Weights of a small GPT-style language model, trained from scratch on English Wikipedia.
Size: 10 layers, width 256, 4 heads of 64, MLP 704 SwiGLU, vocabulary 8192, 12.2M parameters.
Architecture: RMSNorm before each block, no biases in attention or MLP, untied embeddings.
Training: a variant of SOAP for these matrices, 208M tokens, 3170 steps.
Each number is 200 + 30 x the weight over its row's rms, rounded and kept within 0 to 999. Layers, rows and columns count from 0. The size before them is the row's rms in percent of the matrix's.

# layer 4 attention output, 256x256, rms 0.0721, rows 204-216, columns 0-255
097,233,206,193,248,202,187,189,182,193,216,167,225,184,271,174,249,233,244,213,225,182,237,208,165,184,194,235,185,177,144,180,146,246,190,135,202,222,202,144,132,225,204,191,252,182,218,137,249,238,219,217,146,183,198,240,214,228,237,242,220,229,116,188,186,156,148,212,190,159,212,178,180,241,194,176,224,173,190,213,226,232,153,166,200,227,216,182,176,251,174,223,150,214,181,175,217,194,162,208,200,217,227,223,225,188,234,189,189,187,227,257,272,260,170,172,196,214,198,223,174,231,211,244,188,253,185,247,160,193,211,225,201,214,214,201,258,239,222,223,251,216,236,203,236,196,215,214,195,182,188,166,201,205,219,209,226,199,158,172,202,192,204,214,243,247,155,198,193,202,219,220,202,177,205,211,254,194,219,215,226,175,194,185,228,234,221,201,142,177,182,242,223,200,169,176,179,190,167,219,202,215,166,172,211,211,172,211,160,203,259,257,198,204,163,178,188,182,174,198,183,270,230,216,152,154,186,203,240,194,152,154,165,250,205,233,208,179,187,196,182,219,170,211,237,171,200,193,124,205,201,215,216,194,213,123,189
095,197,247,272,215,167,232,208,211,268,243,158,182,220,193,212,234,200,225,203,159,224,246,230,200,185,200,198,175,244,175,191,125,232,192,146,165,252,209,210,210,166,214,253,182,225,220,155,164,218,159,213,244,218,245,261,176,203,245,200,158,236,210,220,204,216,219,224,222,247,178,230,170,155,225,157,218,126,149,235,236,221,190,197,186,157,208,214,179,203,176,171,203,175,205,224,206,229,209,170,246,186,207,151,183,178,220,189,184,188,156,126,250,213,127,176,184,162,205,166,199,209,183,202,188,167,189,197,229,145,179,172,226,228,174,201,224,230,219,180,175,198,177,159,173,193,180,229,229,194,168,180,211,217,226,167,193,225,210,205,196,247,234,185,152,217,227,209,186,136,205,239,190,242,181,216,202,171,162,194,168,204,118,193,219,191,176,219,246,226,234,258,229,195,215,172,186,179,147,216,214,159,171,169,220,236,192,229,207,150,168,215,187,211,221,230,243,170,205,199,235,170,212,188,216,172,175,207,223,199,216,204,221,173,242,136,234,209,212,202,202,238,218,185,190,160,145,242,149,168,228,202,167,158,220,232,169
091,244,188,175,156,161,111,200,188,205,245,242,216,180,263,218,141,159,174,188,213,181,185,193,150,235,208,221,180,175,205,172,165,165,255,223,206,229,238,256,183,223,227,203,196,127,263,166,193,189,200,288,223,204,166,197,195,141,239,153,212,161,211,181,225,212,215,239,223,173,195,175,226,134,220,196,246,224,154,184,205,252,203,155,218,210,192,162,209,205,207,156,167,218,133,178,166,209,181,177,264,233,173,208,199,186,254,225,197,229,212,169,214,175,233,222,213,155,258,233,198,182,224,236,220,198,225,199,206,217,207,203,171,170,195,158,231,220,174,235,162,246,231,223,183,184,256,221,167,233,188,202,187,165,180,188,183,188,169,248,148,174,204,216,202,198,202,143,222,174,199,214,216,212,196,175,260,208,206,181,185,191,260,222,189,242,172,211,178,217,157,181,198,172,207,166,168,238,210,158,229,216,193,209,193,251,226,183,184,240,231,200,136,202,174,241,156,200,237,187,157,190,204,193,188,265,207,224,193,198,170,204,215,229,149,182,209,216,237,185,190,168,224,203,197,186,164,178,241,215,201,233,218,205,251,192,215
094,161,216,189,225,179,187,224,184,167,185,226,194,218,143,184,239,193,199,217,197,267,226,207,189,161,190,139,238,173,196,242,191,284,226,182,237,225,254,137,177,193,184,208,212,187,244,200,199,175,231,219,182,196,262,252,223,217,247,301,182,163,206,179,155,188,155,233,193,126,185,226,228,201,183,208,244,216,230,228,208,206,215,193,170,183,213,231,220,190,217,216,206,195,259,181,168,227,211,227,196,168,216,185,181,213,211,224,147,175,233,180,186,233,160,217,201,195,210,156,192,215,175,233,194,126,136,166,244,183,235,195,201,200,223,261,235,204,179,147,227,181,181,177,197,200,168,211,237,194,176,193,221,183,153,214,232,215,217,236,156,151,226,230,176,196,208,195,233,199,176,170,136,224,212,207,207,216,221,214,161,232,224,232,172,220,229,223,164,240,214,214,180,230,247,243,96,160,229,234,191,153,209,196,201,189,174,184,235,153,177,196,198,213,202,211,187,248,199,227,183,185,219,211,195,185,214,193,247,179,157,153,164,201,194,196,208,185,201,200,225,231,179,200,253,209,241,179,176,199,246,196,221,221,140,153,240
099,200,257,241,183,216,239,227,153,183,238,192,208,209,225,186,157,188,197,198,226,202,222,175,198,221,230,213,238,202,193,182,247,182,225,161,180,247,239,212,215,224,192,177,182,208,152,220,175,180,222,159,180,198,183,175,179,229,183,211,159,135,193,214,236,232,229,238,192,203,248,189,221,208,189,181,197,193,175,159,170,179,208,189,199,186,124,217,207,186,205,187,198,251,235,217,264,132,265,249,228,168,188,260,156,188,197,203,216,215,176,213,207,189,212,204,199,268,206,216,208,213,220,166,209,178,247,232,208,202,219,208,169,158,256,164,202,155,218,209,183,194,193,171,189,196,200,154,152,155,201,181,206,280,156,191,209,248,222,211,218,212,163,203,195,218,160,229,189,203,175,211,205,245,206,226,224,150,196,177,219,215,233,234,237,266,209,225,186,201,189,195,166,238,215,237,207,203,245,213,220,308,177,254,167,228,197,167,191,151,229,241,176,214,230,166,111,209,254,172,220,188,244,219,198,207,180,196,203,221,213,155,264,219,228,212,199,187,166,227,264,181,228,217,231,183,232,254,237,222,168,179,210,174,225,215,154
099,217,143,168,215,199,172,203,182,202,183,192,248,209,175,182,213,241,256,253,187,150,216,232,234,244,174,189,206,175,241,171,170,145,191,110,224,116,243,179,211,146,224,222,194,208,180,252,226,194,175,172,170,206,177,211,166,195,183,212,203,207,135,191,203,192,159,233,192,211,255,200,229,188,189,163,226,233,185,200,242,189,184,174,167,188,188,191,154,248,231,197,197,139,215,200,181,218,184,193,187,181,162,173,207,195,230,274,230,174,214,185,171,187,187,178,182,200,179,176,185,129,199,164,235,225,193,199,203,215,200,215,226,235,162,134,128,207,195,184,176,251,161,225,177,215,189,184,186,188,234,199,194,210,213,208,188,210,187,186,164,214,146,168,167,196,216,199,208,241,160,164,153,201,163,242,225,236,269,171,190,260,199,180,209,162,182,192,136,181,196,215,199,195,198,153,168,199,219,179,182,241,191,234,244,185,188,165,258,212,203,142,232,199,190,234,204,238,211,236,177,211,211,222,169,190,153,201,232,159,150,159,167,163,208,194,215,163,190,243,171,207,148,218,188,247,241,224,203,193,179,203,205,179,268,250,179
097,192,144,194,206,156,169,180,217,191,216,270,204,177,201,217,225,191,150,152,175,226,155,230,245,194,137,205,231,253,188,200,193,244,147,220,180,214,187,236,182,192,189,217,207,192,179,169,182,209,290,198,226,194,204,161,186,137,161,184,146,206,200,199,199,230,208,221,256,214,201,186,196,178,163,162,174,187,222,199,169,201,216,135,160,197,192,239,264,180,172,209,208,251,242,133,218,202,153,232,209,178,224,207,193,182,173,202,151,151,206,171,185,214,216,203,256,227,230,168,214,219,187,192,193,174,210,191,175,202,191,167,198,197,178,200,219,176,189,186,254,198,183,171,147,231,186,203,220,183,173,192,221,138,216,230,202,173,141,149,213,218,197,237,172,186,210,136,191,239,196,206,170,149,220,226,161,171,215,222,253,201,198,166,194,203,221,169,218,239,234,166,179,233,196,162,229,186,185,185,177,158,183,207,172,176,176,234,278,197,218,132,176,210,233,243,176,170,209,154,184,195,258,221,230,200,195,206,186,197,181,138,184,150,269,161,196,228,231,233,205,211,173,160,191,224,177,161,180,139,230,219,195,140,213,172,218
102,152,211,139,225,184,203,159,191,207,105,231,236,282,218,143,187,178,235,159,217,196,170,212,200,172,201,204,193,205,233,258,292,188,177,204,217,193,206,176,187,200,229,153,212,158,207,162,236,190,218,248,179,161,208,170,211,187,221,245,182,202,198,248,183,258,188,219,179,193,209,258,181,243,192,201,239,246,183,167,263,201,242,209,157,173,236,207,264,233,230,132,157,190,202,255,204,188,189,184,228,215,205,195,219,164,173,175,197,184,164,216,144,228,201,160,192,204,217,178,203,182,231,160,203,207,228,187,238,222,192,210,179,231,228,234,130,253,173,224,191,287,187,210,193,225,169,216,244,195,181,176,220,217,154,196,170,243,223,222,176,174,203,174,233,160,195,244,254,172,225,204,178,194,192,220,225,197,170,233,209,228,217,212,206,217,202,240,226,237,201,217,176,194,172,183,168,172,168,196,194,199,219,208,180,224,203,195,189,202,214,157,232,204,195,219,199,194,252,153,168,215,163,130,212,162,210,247,176,200,187,188,223,144,160,195,186,185,178,239,214,203,245,216,226,192,188,187,143,174,244,175,213,172,238,195,148
098,247,189,238,166,186,197,259,157,178,166,216,143,211,258,161,192,205,205,235,272,217,177,200,215,251,162,198,116,247,190,144,277,213,159,187,218,186,181,132,187,225,213,159,262,189,248,176,215,207,202,238,194,238,189,194,229,215,120,219,232,171,193,195,179,184,224,207,186,187,206,243,196,217,195,202,230,231,222,192,212,195,192,243,220,208,160,205,185,177,241,235,215,254,215,245,172,226,191,197,201,228,183,181,204,257,196,222,178,186,237,199,220,205,198,241,172,182,197,242,160,190,243,218,235,151,205,179,219,157,202,209,212,175,217,170,228,251,226,211,177,200,177,171,202,245,254,221,205,171,209,207,165,189,221,167,156,204,227,213,240,216,138,222,232,160,142,236,155,253,182,193,163,185,218,173,247,178,232,242,183,180,216,206,166,185,228,204,173,209,179,247,212,203,134,253,175,159,202,172,215,181,148,234,212,175,162,213,177,180,242,207,209,196,234,209,176,233,163,149,240,221,189,176,194,220,168,189,186,161,194,212,256,230,182,227,196,205,221,136,160,187,163,183,221,226,243,212,215,185,211,223,206,201,190,212,234
094,188,194,175,231,199,188,193,214,220,216,226,222,218,273,190,195,241,173,247,223,178,233,197,251,202,188,206,271,170,214,166,210,169,221,182,189,234,170,245,199,196,193,185,171,199,177,197,175,186,157,235,182,162,209,194,186,144,187,219,193,195,229,245,152,177,198,178,192,204,155,175,255,203,187,224,206,237,186,269,204,221,189,187,227,208,217,215,234,175,165,247,210,188,247,195,260,209,225,242,199,163,180,230,124,208,216,172,224,193,234,201,191,179,132,179,250,215,180,166,197,221,162,246,187,216,249,162,241,211,213,140,237,141,203,210,172,166,193,221,229,243,240,191,214,164,213,225,133,205,169,233,226,275,200,191,166,164,177,272,188,234,224,201,153,239,156,214,190,168,164,191,199,144,181,268,228,158,215,195,170,252,218,175,192,177,231,224,156,187,199,197,158,197,196,233,163,191,225,165,228,227,244,226,195,196,233,190,209,153,179,249,215,225,211,198,181,176,140,166,181,170,179,221,219,171,181,176,197,218,170,201,211,192,150,170,221,208,255,204,197,201,219,276,200,188,163,192,208,190,226,244,255,217,181,208,166
099,189,204,225,230,168,230,252,153,230,164,230,199,237,229,211,212,230,189,232,186,167,213,209,191,220,239,201,199,275,182,171,157,209,218,202,231,176,224,162,199,201,232,222,246,218,202,186,159,216,260,214,198,96,210,185,188,238,210,203,241,165,183,180,217,196,187,233,204,238,144,208,204,238,220,166,204,223,196,179,256,214,152,207,200,186,202,182,188,177,192,163,195,183,237,170,126,156,199,213,194,195,200,172,182,189,235,196,163,226,179,227,203,258,201,225,197,252,210,174,198,171,214,179,163,213,161,169,221,152,196,249,208,265,204,194,227,239,200,231,211,176,258,187,187,225,227,207,283,208,167,171,180,267,108,173,195,191,222,195,176,241,157,192,192,220,231,223,181,224,163,205,141,252,209,175,165,225,227,176,212,227,192,200,160,201,159,191,215,204,199,201,188,152,233,242,177,213,186,266,168,216,215,192,173,198,235,214,160,204,230,215,159,212,210,224,175,181,173,232,207,226,165,179,184,189,134,213,213,259,254,214,238,232,184,167,179,204,240,215,153,261,182,162,218,216,175,184,151,199,182,152,212,180,180,244,190
099,210,195,117,174,174,236,197,218,246,222,259,165,177,238,264,137,272,208,194,232,212,185,222,180,152,231,169,239,177,188,274,159,210,170,191,138,192,141,168,162,163,249,207,220,257,172,209,200,205,201,156,214,185,253,205,227,218,203,138,228,202,178,179,152,208,121,196,209,203,201,156,201,172,226,191,188,190,164,249,225,235,241,217,190,186,201,175,208,220,191,200,187,212,236,220,179,201,200,246,186,198,155,185,204,196,184,211,212,147,201,183,172,220,226,165,239,242,164,211,190,169,214,217,188,175,157,212,171,224,176,150,236,202,206,205,254,174,110,233,192,191,213,196,183,203,188,246,178,202,206,173,158,171,149,198,228,153,222,145,181,170,175,223,197,208,217,232,172,182,217,247,195,241,175,188,161,154,224,285,181,180,217,204,202,243,185,202,196,183,213,193,166,239,176,209,204,178,158,213,192,184,171,145,141,207,228,161,204,170,205,165,190,221,230,186,181,151,229,182,223,203,137,222,239,187,203,180,167,227,179,209,204,158,204,214,232,196,179,203,217,235,173,213,171,202,195,197,209,195,227,202,214,186,137,247,191
102,215,180,155,181,200,214,215,136,255,196,221,254,187,162,202,256,186,232,202,181,209,218,213,187,212,231,185,207,189,274,221,257,206,265,239,166,202,181,166,200,202,195,208,166,156,195,165,176,160,178,248,169,257,216,217,191,223,149,204,187,223,213,199,210,210,161,169,226,147,244,199,188,241,215,208,200,206,225,198,204,209,176,152,189,194,157,263,210,231,195,221,235,202,191,188,254,174,152,159,189,223,165,237,242,168,156,268,230,203,232,186,194,197,187,235,205,241,156,236,211,242,198,195,218,224,204,230,206,230,113,203,178,257,233,209,209,240,195,185,161,217,203,211,197,198,187,99,226,202,236,229,178,129,219,166,146,207,183,207,169,245,187,219,182,193,215,186,213,161,190,169,185,217,253,219,213,218,220,251,161,224,198,196,178,184,139,181,174,219,188,162,215,169,163,249,210,228,203,170,234,170,242,157,221,173,218,247,214,167,202,140,204,192,188,211,210,200,132,233,191,205,189,227,159,168,168,187,188,176,225,229,210,219,212,252,206,229,203,151,195,216,175,186,158,144,214,218,222,188,193,175,169,167,207,222,227